Part of a small language model's weights.
Size: 13 layers, width 256, 8 heads of 32, MLP 768 tanh GELU, vocabulary 4096, 10.8M parameters.
Architecture: LayerNorm before each block, learned positions, untied embeddings.
Training: a variant of Muon for these matrices, 292M tokens, 8909 steps.
Each number is 128 + 32 x the weight over the matrix's rms, rounded and kept within 0 to 255. Layers, rows and columns count from 0. Numbers have three digits each.

# o: layer 8 attention output (transposed), 256x256, rms 0.0698, rows 96-159, columns 64-127
# v: layer 8 attention value, 256x256, rms 0.0909, rows 97-159, columns 64-127
# q: layer 8 attention query, 256x256, rms 0.0706, rows 128-164, columns 64-127
# k: layer 8 attention key, 256x256, rms 0.0673, rows 128-163, columns 64-127
o96:152070098247172086101157147141115111151075119169123131130156146139153139128086113154123145129137129091148121145123150096082130048113139154141131131129003175113140156099162134123151188055174100
v97:136199073115072075171057090136130213137081045141133142153126091166113118147106151135125153192152130091165106124108124141171074141167119147142183107088097148190092081131133115134155134143119156
o97:175125115050149170056149160099215076124145238127043103090149151157090143125155099157118117183144126175069110184133115136067206104098181175156114107115216075082114118141160159163094159080151167
v98:177152117168147138069101140125099090176101130101058118148081064160188129036154134104168090125084133101114107095181107163072147098141148141090073101143107190114061162075149117092159186159160144
o98:099082129073113133152124075108135174135184201095185101120163105099102122188107142137096137109152149153164116205102142079162132210132138184185152119119194087129153067102089126138130126138116162
v99:056108108172167113133106172071155109142140165169170163138123129086156172149094135115055132151140116094067114147087081122121084130155104113060139164102130104123103145140124095128155093118136136
o99:136179129176070173090077060152086250088128110194104162145093108175111129071154129107143139131145085124138080116101127168138166078167092135219156057166029154126106096172178095114143204137142115
v100:150070132084134113148173117085064149144117073143153097110208163123138079193125110114075079139176115162101090077108129137113093132205118111164109119180181112089146116190151111101117073066094135
o100:170137159129081130205103125178135110142091056102139159111080116121192158127073146100172180171082133119117209135123093119092098160122179076038134145128096153112079179113162151156140167153114141
v101:224187114122165177126103111094175112051154090168121113115127135086080101089103190111067117128172132148117158121126125111094108099129113102115109119201116073138111135112172147154166161112131105
o101:071094142088082150147172121167134132174093159078240156168097110160157143142136112114153094136128110105101128137157086182107097164116107125147106178102094208123135177070139096117102112141134052
v102:083150093163145100165155106177091102135123157157107138180127110132137169163167126194107117127149085134127135110096150121129120125121101056183167102171141147109136121112147114182108105104112135
o102:126118118147128124107107104157077119155107081209190123145112155121167136134087082096138156136076139155133144119149067103136108172122141118049089151088132150168137138136112124106125098134157135
v103:131165169126150110173123190143157137093123072143123115123152046172156142118058163077089043188116117187137102158111102130183109151141126184118136163137128139137099148151081097143166064129054071
o103:095159119106133164093095081109169141181186131092147161075146133124123109104159126140168224157122171047119125166152104127126145090107088102164169084198117117124033113159123138085130204097151108
v104:172137098180097141131126125154093206144144172133134142063184132139049099114121115146083187118132068097195120135085140144129092078152121226134151142072048104150110157150157125122089145089056144
o104:180128182107116193091116133088157050154050107157125153156087085174209151122188089108107131145106132142094158144178086151091171193135142138152069145121193124099087136156148124116132083178240180
v105:210134101151185100143115050140137180116165122211137091175104116130136088106108118059154159161123086098163156108156057160094152132144067201119150116106097146138138056127136094167168097124143138
o105:075090141093081171056138133078096068192125074076121141089127078114148157165133219194119124160101105137073145154107219127133142136113199096104117150154175127137132184153154133064149185145049079
v106:091174160139138101106141084185150164137110125090158117178100168095138136174058115143125136156125182130119117134121172160103160145145078189113134181183093101108120151137097168113130125147129217
o106:131127158092103126130088211092106090216108117138078131115128096116144196091175167104123172132133056146113130065079065098129199142091107183173144084099117163059144090134162087179211182141107075
v107:181114132216100116124135074137153092111082100128082176102096132110119085113129137085133160128102064182099153132173088103147181114204115088168190124143050135081130123102116102055144091076173067
o107:092109161006157143111130214056112163153093131139139080154170110144081202113113197075163131164115169099126119153165176141062108136086236142023125144099197141176093088150111151095088188148046212
v108:056027119084126141169141175078181060121103111199130148126136121104135137159199148153097078150175177098078090149133113095084185129118105078109187204095096156121136220125160078140181128132119172
o108:203206166086115038027078176193136170067123135092160113124130097168078159153105160143216093091132087083133170129184111077159114102110153149118105118177088151149080143093144124110065093141154073
v109:063168127098128136132127086071106146147181085154216109100164173097170121164148050170151111104084113106160102171102090133182142069111174053174046089089162144051172147141115129099064157135145101
o109:172122116182108131131129200161184130123101098153043137140108141123097115143153181112115115087208093120133163096076151112051104127123089153127196193143099111171075050179139124215104087107156157
v110:200126170160097089124107120102102111193169137113123129103155160089124042100050164159190127089137115144111126116079207145156137138099152210126211106121098128095124089151153159161189134129097069
o110:060114091109132190139172116085210153094115118113119119146136149141071231124204128109064144182146212144094096168143105188121138132163119051205121181118141064115141205107102101090100147081184175
v111:104130153129211110081157160188160128092131142099114102144123135099133093165065093096128150091182138141143137164152193169127158076124118108064083174141079066164140149145155128096106153151207162
o111:136130097194043128221135075060112123111114094189202141157150123187154131128138116102138118212089123123144145099129089065131112179136080105170131082121187133122123092122160090157160125128040063
v112:121121182212062179118148092139147116094080138120149132162132123094088168156182068102085056131155120029142111058105112120178152119114105143102172142147099107161150122110130085087127113088163127
o112:108124102084105112162128161122129143122175101138110161117102144172117130048087142113119146131136082128135083134170120131112181140129114068177187131129151092141135158082151201117095112169083118
v113:168069127171126124089091173127178163171193135140102062158147108156091103074102149065112151138088095142143169141110051081116131147070180103083072155115121152142056092141165195171102113147109124
o113:164157119086192166240146052172072092110137133132134162155092127097191114177111166162205113168148123072084113099126120132124131127122124172075151118082158131080221126097147021102070140108159140
v114:119090149179068140168109107128067128134184123163191142151102153083127086117092149132121139169128131081113128189207167155128128100149114173132156147111098185141159105191201081112080182113085110
o114:099182148078171155176127062188249144151097131091126045117151166149126184082192093133092124054171165181147135068037078111106099136116135074127138077119058077146047144094124177130154085103122158
v115:111154133116075068118110091109083131158175169125097188066151093104087156122119143101116148089114155108090108154076150114091184152099108130085139156068082126180144104066115115109161083152152137
o115:125110147120135101091063093082167139105127079119126172104165126114102066134122161150150126191177103165155154137175144152150164068180089115203161066164165123051255155203157133103106168094077160
v116:129153185087175147145158161126150124089035096136111076117099131095135155128100164152170186139161040121118161166138168148048086105071145088086150170109144091144153205118138156124079124118230073
o116:089043066099129170194158146194128158188174159160115104167146099113129107167135152024153110181069146138189106089095118138196184107081124094152116119152137202094113076127092132082184065142038082
v117:101115170156147189042152140111178143148108181136196081137105152103103144119135115126086068169155129223138174176118201166080054075158205128144139117133158038126126104106146094064170198167120171
o117:115132156129150021192145174104075066101151086110123153156121038137184087122129103151194213131088175107153155082105057074123222249068125166076107090092107247205093125125098101098148056088215125
v118:065129079114094089158112091109124199157069132165120090096156090171045125079042170109075123115141139071166071158179105119182140185130130210151171178108056151143108121127178082171128114045068143
o118:170193175078127166110095213121170076137135145126103151163135097060141118120223115161144089136105104175186151110115151168098170082161116146117104114143061098133104145141113149052091122179191133
v119:190173102132166120141097106127113156066137158114153117134123097150150097138088125188157120139162110153182134136123173104134140124124194174167158123143096137076150117113154149151093106149117089
o119:112125188139123171149166076124154120127113066147057159111175149079113160145147129051105103180141166134150100121156099158131093116155105072106132174149171152207106153180109191112136106120147149
v120:080120160153091160161158194143139088136108098118138117140112160128157110171123115176119124117175128124091120077123184128187113101150183077170135118084133109050154094079113177086079125110064137
o120:158172079145198080108164168124160138088164129202155180059129152087129153080155136105098077144072112154202115150117090118106136163149094119130104170145081157206115111154054128243122134123161127
v121:155068047205000130077149162156072130083093112107136186162184110107092093151144066170120125138117208143117128119140116152177108070145128118149151089095140156086126054120151084141048110096191084
o121:163141149123179100142107058070185124095046140156021110143140102226160165151160142071127118085162123171141190146118137125071100184129069072128132099135154106234216145203125190117155153168128172
v122:098119080176134147106153125131139016100171124097119155141109090188132104151184118150082109205176147152108071066116137175109148117122166118174124128119094118145170137091096142175136147133113135
o122:199145126091135064131097143152098175101148165165094096077120097180153127098120102149214167155014107136145196146104102109121114108149064168111089075145143157134056144225111106096138080141112103
v123:162113098129109135067162170176132084125113144124090112130118132138155133108131200103167096133077106131153167153083097220074060180125134120128152103122157141176124124109113130141160185122195047
o123:055161108087173126193178077111114151071157147161163085117164128119117128145138071106101148147244149066180141151151176035224148098072108156136153130127087066104139076159077111115106061089108147
v124:114156173149098143131087118141142130117184135135144139138119126156060053131092108131131193070112134088134102156181121118073094176167100134142149163159173153105159109191065150179190166072124108
o124:149123107093119160105202198134145098080125112110069079094116130075152189117245127114133071204150119146211131069130150075159143127113152171123149148078085091188097127136160147111091076095176103
v125:182146115069175104120071119128117096112116035152173115117199076149035115162092151177116175165167082104156150163158110201138159119115131108170117142084085160053100120164144128106102100142065166
o125:111112112116162133143123168097162150114162162153097067076086091119168150156150128106138063119106169155078081119122156147107131052161128156052146146138149093191129130138107141078140148140178141
v126:164192113097150118174067112185148141159130146121151070117121154094142072118148138172144112077053128129167095158180051076117116138111050058194093067150161088124117154110163185140153197126156141
o126:051083090134004125087201173086113103111133196077145169171088054122120179172158114109105113179153138138071159099096226165123136175147122187101213129123078161086153103159096106149065105132105132
v127:175135094113115100154093163119146177047093116202108093184156110169076128140147134135165053125138122105126165083139130117151099051141136120137098120146081098089057078094122083143111137085186136
o127:152142146085120170110156097142125056161194193121112131088078161067151111131137135104050138104074098178150111163177121061118106187083128192093175075158195149168182177151120187096075137156118078
q128:104146168147074169165113131134112078138199089115187124119067145078160131070180079114152174113179101109168116077094165138143122131122136197070133099155113208103170147100124131108141124108149140
k128:127139113141120036171130135121118118136149114126138130098117082083134146150144118114116175084141131144087136098093151088093143166145114163026126075129127144136181134130122077104136130140101194
q129:139133095123159101144122187123117107116127154115120063133099087057147101157064155146127144077120140111087077093111073145154218117085163121150128144171169174167191113122106113074144109142124116
k129:180129071133096116188168105083104139067092132114148099136098159079143099131167170120122130145089142138220119123159128132155137129048130058142067121118144148124143110146096113125151109152150120
q130:167157131157102101096123101140156162065135124087157159123145126173142128139202139147093082073117120096137132125121142195186105135085157115067135151100075144114091088159159143176146163079108158
k130:143146157136126133127113112113136162125191097230157164106167087110202118093125107158098037083127139101121125133168130179110127130184158151091122097128072151089124097176125135170152079105122127
q131:119131140105129079157155106227166098133078100116104120141171132107095111162147127128161134160096117150105156110145136079104091155146142172077188157163081144172125120130145097123104069143128133
k131:153104152117124091093182153150125141130131136164141145173120090097103047095151169096161102114129095133099131100128184140115204149167131131110066108194086134135124106169153120117150151127150136
q132:119104128171140112135124156100123118139191160179105166086127090074137126088140119151097130097149069163118104139115115119122165067137098146152113194106145176099108121160149148141142203126151169
k132:142192139146106193078130134068134083128115149094098160129110184128167126118159120160159111124103086190082116116153096140083129098133101149116173101125138150114105080172112122072176219109098084
q133:136140153139142203158148102158127190091129136093153098143122131147112118163172094187168122092119175124194167135162070116187060130118127072148125168112172115143094109121174117090105122127115113
k133:135088092115148135116089094154130151103235136067117144130169089148158108106131092134106180149123115171121182105151076142162104119134074174110115158117108123093127121117178153171142134148131129
q134:197134140100080135137148100150141111117158137109145166137185143102197155115153107174092129159150072109102117027156117142154134147148122102159142178168172128118127153147156127163126111074150115
k134:216159116134146127155158139137126137150197135122145143151150146111159086150110103153155140129128093135097123092114115134155141147116095105061134106106104109083128125138113089075173125095152163
q135:103122079097126151074154107108090142097158124069127129175200120170176125184078153094117093176080065150175119145070117169102072072154140189134114080168116136158123159123152114094108092120084129
k135:176146110121117160059115154092103146147142156134075112152111136128170132087141097085115072139073131106136149169137118131095161186133082151102140159138129164098106090145154162041107116151137047
q136:167100119147115135159121138078110141124174148126120077107125147135123170083123132125091122156156170086151126104151088130183140134073075188110085093155154108136130140157156160050126158121165169
k136:138142157139144170113179123107105161128130093100111173149117118107140144123082147118067161144124080125134158108155085103135120122074155089109136132130251113095108130123150144181137127121134124
q137:103133111091157104172202091141101099164182144098114141120123093085177109163150133154117128115110089147133180071112113101130144128111109094131101151124133107097118131112159096189122111162085138
k137:153128097073110150104110088085138128188174135126110114120182135127156065099155062137114154083164150092119189114183163112118138201050112131102167155126125113080161122201161166148140108139115111
q138:142121111113140152129129142118160136111176144181076101102109115152133130155094180151032110091174094148120104160092148038144141115134165089160148157130129154193096175116153078136128122157151141
k138:165087135163137109194144109133177107139061116088126096119140119100132109085162135212099103173129066093121115157172095169087144075125176117146153152149151141145107172176113131158147158160110084
q139:080124087103130068141165129101092139148093129125112159124069132096162142112098166191144158132130101127101083091096079129084139148096129124086128179120127134156069127120153124131138106073183111
k139:108162132123108118183116139128098148087204181145147138099143077109115078159180103209119114132142124125131059079160138116142173136107155142048094124058109120120093073101154119111147096185113178
q140:112143152179106213090156129101079143096104092112133148115173114145176089209122151076122188106051095053198154143088144153132131119116161135099188167156119179067083071111117128143126077158168032
k140:117105118149149128113133066102129122153124158088159102136112075136152161109086148067154116101136100108133167143076092107146159151160113152147144150112135117086131146105109084103156147167118094
q141:135128129125132147246093160194159151152152111109141138136107166153119128120131139132142126120147129145151146126129085199181109128107099127166104157156143122109186176117151093134115194150136137
k141:119165106139085147171170140182116140175152143153111122106143112110109156077159129084111088094144140146096115116171153103089083169113074133108176120114062117167141102178163115120092089138091167
q142:177109086154167093118148105074139172127085125150081126101136172158114182125132114120119113100087168102123175161140093137138116111068153089107078126160081183108095158169150127120110107108127073
k142:097144158147198057104142116116147105143089051165153088115062124115119150120176138115118084139107136153095125132134136086165112157127140109138092166136067153173128120070153158141172128181132148
q143:150128108102034123116048108130139167188149146148151146118146218214100144087101086165099111137158121110123119127147133109103108108093159124145154148156103126110105131121109217114175163158101172
k143:166173184087084091103055083139144144126187147158139128088113211177146152099155153129132100176114163144125153161151136157122145146200116091164144081130116174130078150122092169122144163090125120
q144:151146156086122154101105143132129117083122164104126114122108117130108120154096155121119061117135117169131103099105188120162119103103109118122062073140077133118075110115149139149132180153127068
k144:163109146089133159141121123155163108084081109101232166124120085078133129141096156121139182095088144115192128133149160089120118080110145100113082138168120127211089121149145112190117131114107115
q145:144107145092146204096108084115103116128126135098151155118160143184139073150095068147133172068142186151152135131180154155137130153086064118099140094141085130081162172159066105097148134106101098
k145:095067148100132113161089101240139126163165077183147130081102063168144115200080147109168144085097145169093110164098156119140155122136043141115129195123104127094166192109130177124107047158161074
q146:106080106147143106161178129120112122117137111144127125148123141130139130168106102145139165060138091094098129148148133106108108154146140138113119155118187155133096076144105104163082111069156113
k146:130059117152144161114160120114131137091168107144131112144112128144135103144103101126122124092138106121116142166163110095118121132118150134131161144151144144067155110079108157153126118079147125
q147:087072097129120096123116153085139066098205145122128094123107101133150167125174110123090144098183160166140158129144110091095158103151132107120189133097123088134106108123087112123123125139112126
k147:101110098093100144163079152124124130098109137131093147148199089149144144129085149119159104165183161156137125111142160154128072119124174159124159146114086136118139115084137115108131128155140126
q148:161078110126133125144129105117083117094157116110133070114084189181200188179112154129129123150081155130069091183163160080194158142116117192106051111150187132094165104123168211103128132124137070
k148:148127085169128192160136067157128134093166136134120121060153070109104123183094141152143112128106127132146162104079113172156142129119182104120167196147145088128142106127100104117122169158146102
q149:131119084091112093129120206089142163153102135120128107155125154134096095197115154095134100131116140103089165136106154143140098118187078102150174197083088084111159146151137039178092119164163186
k149:100145078110131115156138077117155116093043147104157157078082140107055116122158211129098132116129137156104138114149130122168105127150084077129026156085133117159170130143121000163134153126145173
q150:143147123165140119096104118148114071172072114113141109174172137153140131144065109190103149115106148165066135102127124143088075108138192063126099145158174170118106117120158126161115143123155046
k150:167122130140154144098076097125088144129082130122172111162189134099139101151061118194127119133088168177088112121128092150049151212141113173077111178147128184115111176092150155141135153095108094
q151:170113111154097152054038109116125092108162176117159166107080120108105113113081141168144095154116094126126133145156120157115178158121119110151179188144150087165142144187114116135093134152148147
k151:165164103168114043078111079193168187118113112114131200105113176140106133104136137079114118135177106118108182185185143111155084099104060119110171149064191089049091117132163096137076127172133143
q152:148175079120047132151087117155146156124133115115138122089168137110140107102146111148140164122108055119132182140090159120129135116125123139119142152127098145129130106225064129135113140161130162
k152:203103145134052159086109102128167131120149090145092183112201142158222156122094112157176099127097118096116134128103130102062109171131134165104175143185071135097160101184120169143098141123119129
q153:180176183095143142202134161122142089128083099138145102098106185094112135121161099116111137119136100141181186080055145113148101100126102160109099163118124100152154084126112150104078112112104127
k153:166126111120121149104132165142149152115118120124162153141112078086179200097130049109170140078154121132202200051139094115132124151124088109043149105139118140196190108185214166092092129124132157
q154:165078131105111092102131084096114165154054093123139126129174163139114155095081143137084098189130136149102087101143102106124119154172136137191159137168048123146120143145117177160146101153170085
k154:147142096123152128145091145128123155131150108153148114138123143110092107141108143167097161128099124143163096106129124126219148065166107051178122177144152136109099151139144080153106175163140079
q155:114099168080119128144132111086155117123039064145151193120153092153091142114151123084208067138159163173164130134113139119133106130154165200139099060104100100136155112143087104106111223117089113
k155:149174088144091143155137164103147086113100155151129123134133099098088159140167102117159122154071188139136155086184104078144184154163080138136135182084129068134133090125149095177048160108107125
q156:144123138108102129125147090136109126092112133091142191171108092152087152167200098128136077132106131147111156114179216169164043136119142179085107110136120136152154188147207160187134121119108135
k156:164116128119141159090115114169116012129201189143148147141152133076173109140151178103129104122136114133130152205146182147065093146184141160112159121117083135121108114149107107132142117098106101
q157:142086120106096120174140074163074178152205156119133130173163136218134129102212131143161102148101141115139123122120161161144170133142118087117075138097092104101170137123170173088112186157120098
k157:107154095059122182097162151080098144147133146142074165069112157158147095144118121125135107089122138166092134128099091140155138144152100109109187111134110135074131169140110192101103145116102167
q158:151087192171066149118102138134119142129079108154122189128131191062122132112134130108105166092126044128104132092137134151105075126061102122137169106103136174134129123144140180088125107099099130
k158:102103189159115133113068164146108135149112116148115153160150135070208133126141149129174079144136062168108134060201099115180120068037172126124156122123131172140154124137181121116170131118099097
q159:130120158087096138163124070054145127117097163088199161217149134093146129170124089108167165160126120082094154183143096105116131125093132168184095139167143097120167102136166140093058117074128101
k159:096131109075111228114104153067139186099079191084175152169162109184171172122105109116165093102173127136139109080131116156126087107112165128149116136170137130164100082108158122068099095064157143
v128:096116074167129129116127109090033118149148174132141136142117117121165100056140047089164136083135112118172121166112137131092144127155139183086126073152112093139171151172146132131127144120108147
o128:108128148130155082135153144132161130132083147135122160096150125116134156124159124095129127135094122083108183194082086152147143155100126081147149125169073125169074135102132122150178141142127132
v129:112120130126129070143121115139142156146133107077074128122186111077149130124142100095141114118175161208055118128106146155174155132070126088164153133139115152104072100157071124154105080106183181
o129:087143137136161174078119162192095074149093116140134103106154102139098193144073149167139111161104084090127148156128110145084124091151151153089123128147055135154131132045162148139112129101126083
v130:160156068123127156106102173104188109161162119120109114126182128127149144149162100120125078086121105125163137169144145064140154117182134158168150146148158144129104126157115072112137153104108109
o130:131177095122084120162119128130114117134139128113148157116142117114122133121090158092128133156113159150125142121097151120161143085119134145181130063143171091131105126133167162152118113178123127
v131:194135101153142134122170120118130156102083131054150137073102162099166149146183143166075164176139101147128136099104143164096121148161173132104136094147094119145182129147090144158050148154103162
o131:124110161166138096100119091107087151133109163119154124171168121155141181129111126151170071119112088137194094144123118069071133107113129118149115129122161113152071118109158143115104100118151096
v132:104128081172105101169153180153153127099142146185107121083125145169118130066184065129129093157122135095155076127089103177150067135136152130097125125149120144065101092122111123209088127133150127
o132:166135108153147076109144104157108154107118087123154114157154117109144098140060118133109140077156092140131154149112110126129093155115115086126139178122131135146174168131116144113145084136099098
v133:123166144181140159126144084137096122145120139123141139111180142142105123111161139135078148210090144124119144121100138119146132119072143151145169157103064137118093157093088079135137133127119089
o133:171119156107135139104119193107161158067123115077115096105103107137105082089101124146177153094169181111150122117105142104118135134129059105078114103149167126148166111122149112096118107114116140
v134:158116144111122115166140098095107101139105093116097173133155197087184151108141169104169096126137115143135159186130113117124144056120070082100097158106170151139218154138093094071114152148115148
o134:099124182114130099119139175158173158105139147114090136139135096140130186118191103152129077181142090131099161111124123123124065170178082208124142169099081091107112120134106131162136136152117146
v135:091120115188146133108167093119104145159127152110133118145109079137115066109165191125126112092096141142173161121147183141083135122096088114118177157126080104125133093096150155100096152085152087
o135:180131135140117141152094161111099128178080129139127101084092118089127199152053044084140141109103171109102127102067097126130153131138119112125139093126101130126131139119104150137138126153124100
v136:148095168157093136123157124100138128156079090145093112148119167137105146190126109090121109112081060138119170115096117139177107124148157106111136064086135158156142158142120079107108135111153125
o136:130113135159097114140114172151102118137182125083183163136125083151080106133092131162163139101177145092126088129091126107095126094131112151148078128116083161114128108184133101166078117132135087
v137:165137182110132150113136161177151141101108145144110133147126133138135149140118078174109123105116148141156151127137173107157151124131068089152120100133197120096124125098129122105106146092125122
o137:076151100095144129144116151154120109188204133108127117170121107102140145125135161103142121169106092119098107065131089121121136121100157175129159133109102181157155125182118141065129128143112119
v138:186118156183117128165131122170163196124104167095157087084117124149105070135174124136142110133114050109152120136150162124095147116073140088142127114078117131123126131073130102161126157121171150
o138:129078130149132080136144150131092095134138118150087111150149112107126130126104135131064135100131138141177143126110092105145153123124090151121143133151153148198110116171125104110151088121078066
v139:112099102151167161162162138148098166156135145097070118117117163174100119113148107085150168124157124120104118093112160147178098211140150134147066140091156149175076045144142157114125115114141122
o139:147174178131099108073154117141150148114111080188124094118117137123155106097130093142167076083090137113141154136100128095062140093103124116085181156170057162117107107124153156133123178133116080
v140:054080150136140135086112142107122187128127125078204135146116144095130107089091184172141161084147141059141115089091114138129127160080084144110115088162114108167127108096075139115126117119118137
o140:128111123100095097135150155128167122150058140065094075139127076158131127129152080099104102132181085159126162115169151150115113158166144136133127158137118120122128126208134141090194123117141105
v141:136122119080177138137165118127104111103118098158126123123090153114119125118162113123085098149078164134083105140133118111137127117133098145126171156154157141093102138144130098126102123109082140
o141:143136143138155164114119117103154111125167150086116157147122129143107121105130160125150135130126120151109138136122141107101159150169150088077087106098052105147121107115171138099085154092183168
v142:164160136120075111188087132189109098114111121138131129136122121114133100157127137085091152140187153132061110146145146147144136093106073126152141146138133192124099122068128134103114106120100168
o142:083084092166125155206096177130131167134163149165118132096161135145113131124082135196104121100094099112117106159147098133172175063137137155122125116164180088119123106161169126119094168161140103
v143:100116110173164061086075141155111164094162195121130094137169154169136160129119102087151123135185080210170111169132158136108135175091116142148128127150116157088113112131141137173150099126156084
o143:160097080186120142198129129149092145103133085142152159087114098114113133094178134176077081100155165080106118135149110142120142145122060117125087162145109125130121126116127139092150130160107090
v144:122107152091176185122100120166139147128141138138149158143147105108120111128103104156126182116158117108119111141139099144033170091148129149132107155123119060136105129138113121095107149144095142
o144:129170132092161122151104157107115124115148159195154089119116149176159104150110130153150108089147160182161111136115157096183084119073107085090106129141231145136118105144143120122150126135149146
v145:178100180150101139164142083141137105071112134134063138125152127136121135157129187106099128090089089097100130134118123116101108158148156122163168122077109116124153161115125086111128162117170144
o145:139139148165128089184097124088105163149148144154137108058093178095125128088138102140130144104128106116151185083111106146125117125117112149107137154154101128123127144141149109175113090132127175
v146:159109078111170130112103100156131124136170179151079158154069110106194114101082087126089112089121106079151101144140109130087172124096121119125157154127070147138164149109163144126171117161142113
o146:155193168181148089167118093102144156116119107166102104089134099115050151134141143138149121130122135174122109096115192134098129087158088128170096113128192130144140105130073122149148107117136148
v147:105139163117139107124074138121137137147153080157156174110114125157113129133093133128150108112140112126149123121127132119098126059156091121086104130094134098120122173157135088136120073215138187
o147:153208101171119116138152170135108100125151112110119113135129140145169158089210137103100160158141070138074056142133100149118129132131178063117118131152119151152128159116131113159120151082134141
v148:142095123144146173151114172102115104148107101108113140159165158129120114143108138123188130131133147086061145126127165094156139073084127132150111122144138164121091140117149128117114110128123211
o148:063117102127114129126129166160124128120199153128105166112086148122155169133076116127066101149151116141193109122140163121150141156154152122096082114124091114110146120105123139128131144126100060
v149:130143092088102149120117141114086091153133101161094131139168109122128150178126097134166110091151110157092088151130133184114130088143136134143108160080107122142145138105110085180145119051124101
o149:119089154095168115147171119163117109109107126151135139078097128148128111096124160124104141152140093122167100108184112111125107124126148135140109097165097130120127138141148151131125104166106202
v150:129134146092187108160122120092146153150142098055151115144131205127158139125091140098152116129117121125133079118129153103143129059152135168131145131068157148184129190161175078125176106176093121
o150:110133095131125162085129102155114079121150148158123112104116119157151132146157096132067141130107118132171105176140096117135104148127143175114126077170139098143094133098089150132160112091189177
v151:105173138121133177150142111138063151148185171117097077098067183142150131112138137127096108058096132151077152124125145123134158130129062111120108120066137107215138149140091107122120202157120162
o151:163130088129156149149138175114161085157135143135156155139094146176142116122112089149147137139120102149181136124087130102097149114151120152131147129145053083142067133121160141139134068130122121
v152:121166091112127165099148146144104078102124094181128122121158153150098155147132164107141116165084120124127125108142122144163164121124126128156103150137176147207118165095147143120133167069089149
o152:095104154171087095100122086123156116106130148117146127082140124121127110075127129111130136194179092142140096110120146102159145126068130076114124145127139120112138112150119165083126118197183179
v153:113092122120109091131153148097105124139100134133111178145174105110115142139130123102122083089166122126110194149120174152139130154193142142103154156136085104138138140149113106138135075140128157
o153:105117150113121125118114146121132106121132163134146124115114090098121118115115159133110127142133127101166134135111108157134170139085154143066149143075099130111155179096110117157113145136113158
v154:151165183137126173138102103107086122130109082163102094129109116148124147163141143123122106193156110085112114156179132167081070197134141168157173144078139123117121128149112142080152132099124101
o154:085115120132166095147144167112190152105091148109128167132145140188087104094155132097093108093118155151111166186082148140163153108105109137094093123085139151124189123120167100179157080087097130
v155:108121105144152181120221124140141124119142138159135111131110138130104081078099110102159110123127117103121110142129103103149142194120110140132116173147105080114168065123120076094121132093132174
o155:169150160107112120100096112133117149182102146159098113124121121076187120139165158157122112086107105137132180139131158114114114119126107107105093093116032103128081178135118130088140174103156113
v156:102123189164099139157137161187091168173135101097188129081097149099169161132131123148177070134119113123068137083143156115160151098109136112102161131147139106105156142137178151159137124094144159
o156:137154051188165083107138165132116134155148147187119149168142106077124165112095134112102100112131122090127149142142100103062117135152177124101106143090143143134091094137105146128161109109136086
v157:111127104107136168119139145157165142102109124132159108131128116136128144131208136192145144176152147152163101061150151154154144160050128141133132172104111068125092125167127164153132121104108101
o157:140162111145153081119155126090134179157090137082111065099156139094125102139089141137077144086093123107096163160085105137118121090156160116162169069164132134164099144119131109147139111125127122
v158:104095083159130104137101132150138108162125131101165116184132111135147213155187136157150124146141171108164152102086116138157148163144114152121138101170118134128101167139147140146133147091109123
o158:093133142131084130154157173080109141061119101134126124115157118161154097132126099082076133101092122146090088143120160132114106147161147158111124129137056119114191132123069181112147112121104123
v159:144123163132113067118128109136140117169092127068123154138108167107107111174141091102103186140107109150095126093111126085097125098114134113148139090138160146134134125121148143099134148125149120
o159:084156128155167163118094109110093166150131167202107131131166118137165131092110118194108119079093100147103105140045148150084083096185145166093118149149125110080151115143118154158094113148103145
q160:131148105125214103055154142167175172086087082108140111083128128066102180091105099153135159096125117104153109162148160147117101150117138200100133114125123152117080102105112152149089100158159134
k160:101150184081189071087106187166170134104128142115163138106148099076125128064139083152143136101141118136088130136173118153096098135102179164065144123129088137217073117086110152148104058132119177
q161:158062169107122168124143153174158084134168158147093097102097143097065104110172122030093135068145105188160156086079109213106126145115072122100189150110190148127145091075124101134152083135091130
k161:088140139080103179141120167160165109103134167139055143105129179063106081126131129098157106089119082136160140091106127172112141128107067132117142112126128142147130107139117129165141123146124139
q162:102150133133121115086100120155106150095078123101155134122104111101172105148157147088114118183152111153135167100115189127135088055115160139088115185114013136143135161201140114112158140165119104
k162:103158140096116137116150097112116148110107122095178167068149094136172099123128147132142116165123095090132156103098195123160115139106133127088146163122078120147096147211071112140108153133153137
q163:125173143112116126112070146070190139155115122203081137114150177196076111155157077096116078099203130155107164129170123123097085132094096093146143090131122076075119140161125151111196123092143131
k163:164103144132169160146040139204206119153063112141114148063193141143157131101181088135121143101152119115100151142131103177119159110141091131135156147151100093127162108154155138126171167127146216
q164:023168147096136079156156116131124137115178136138146156144115120111114094116139069130152143154165116100199126125138144140143137149132121056106130127128030205137166134056071107120133114109136167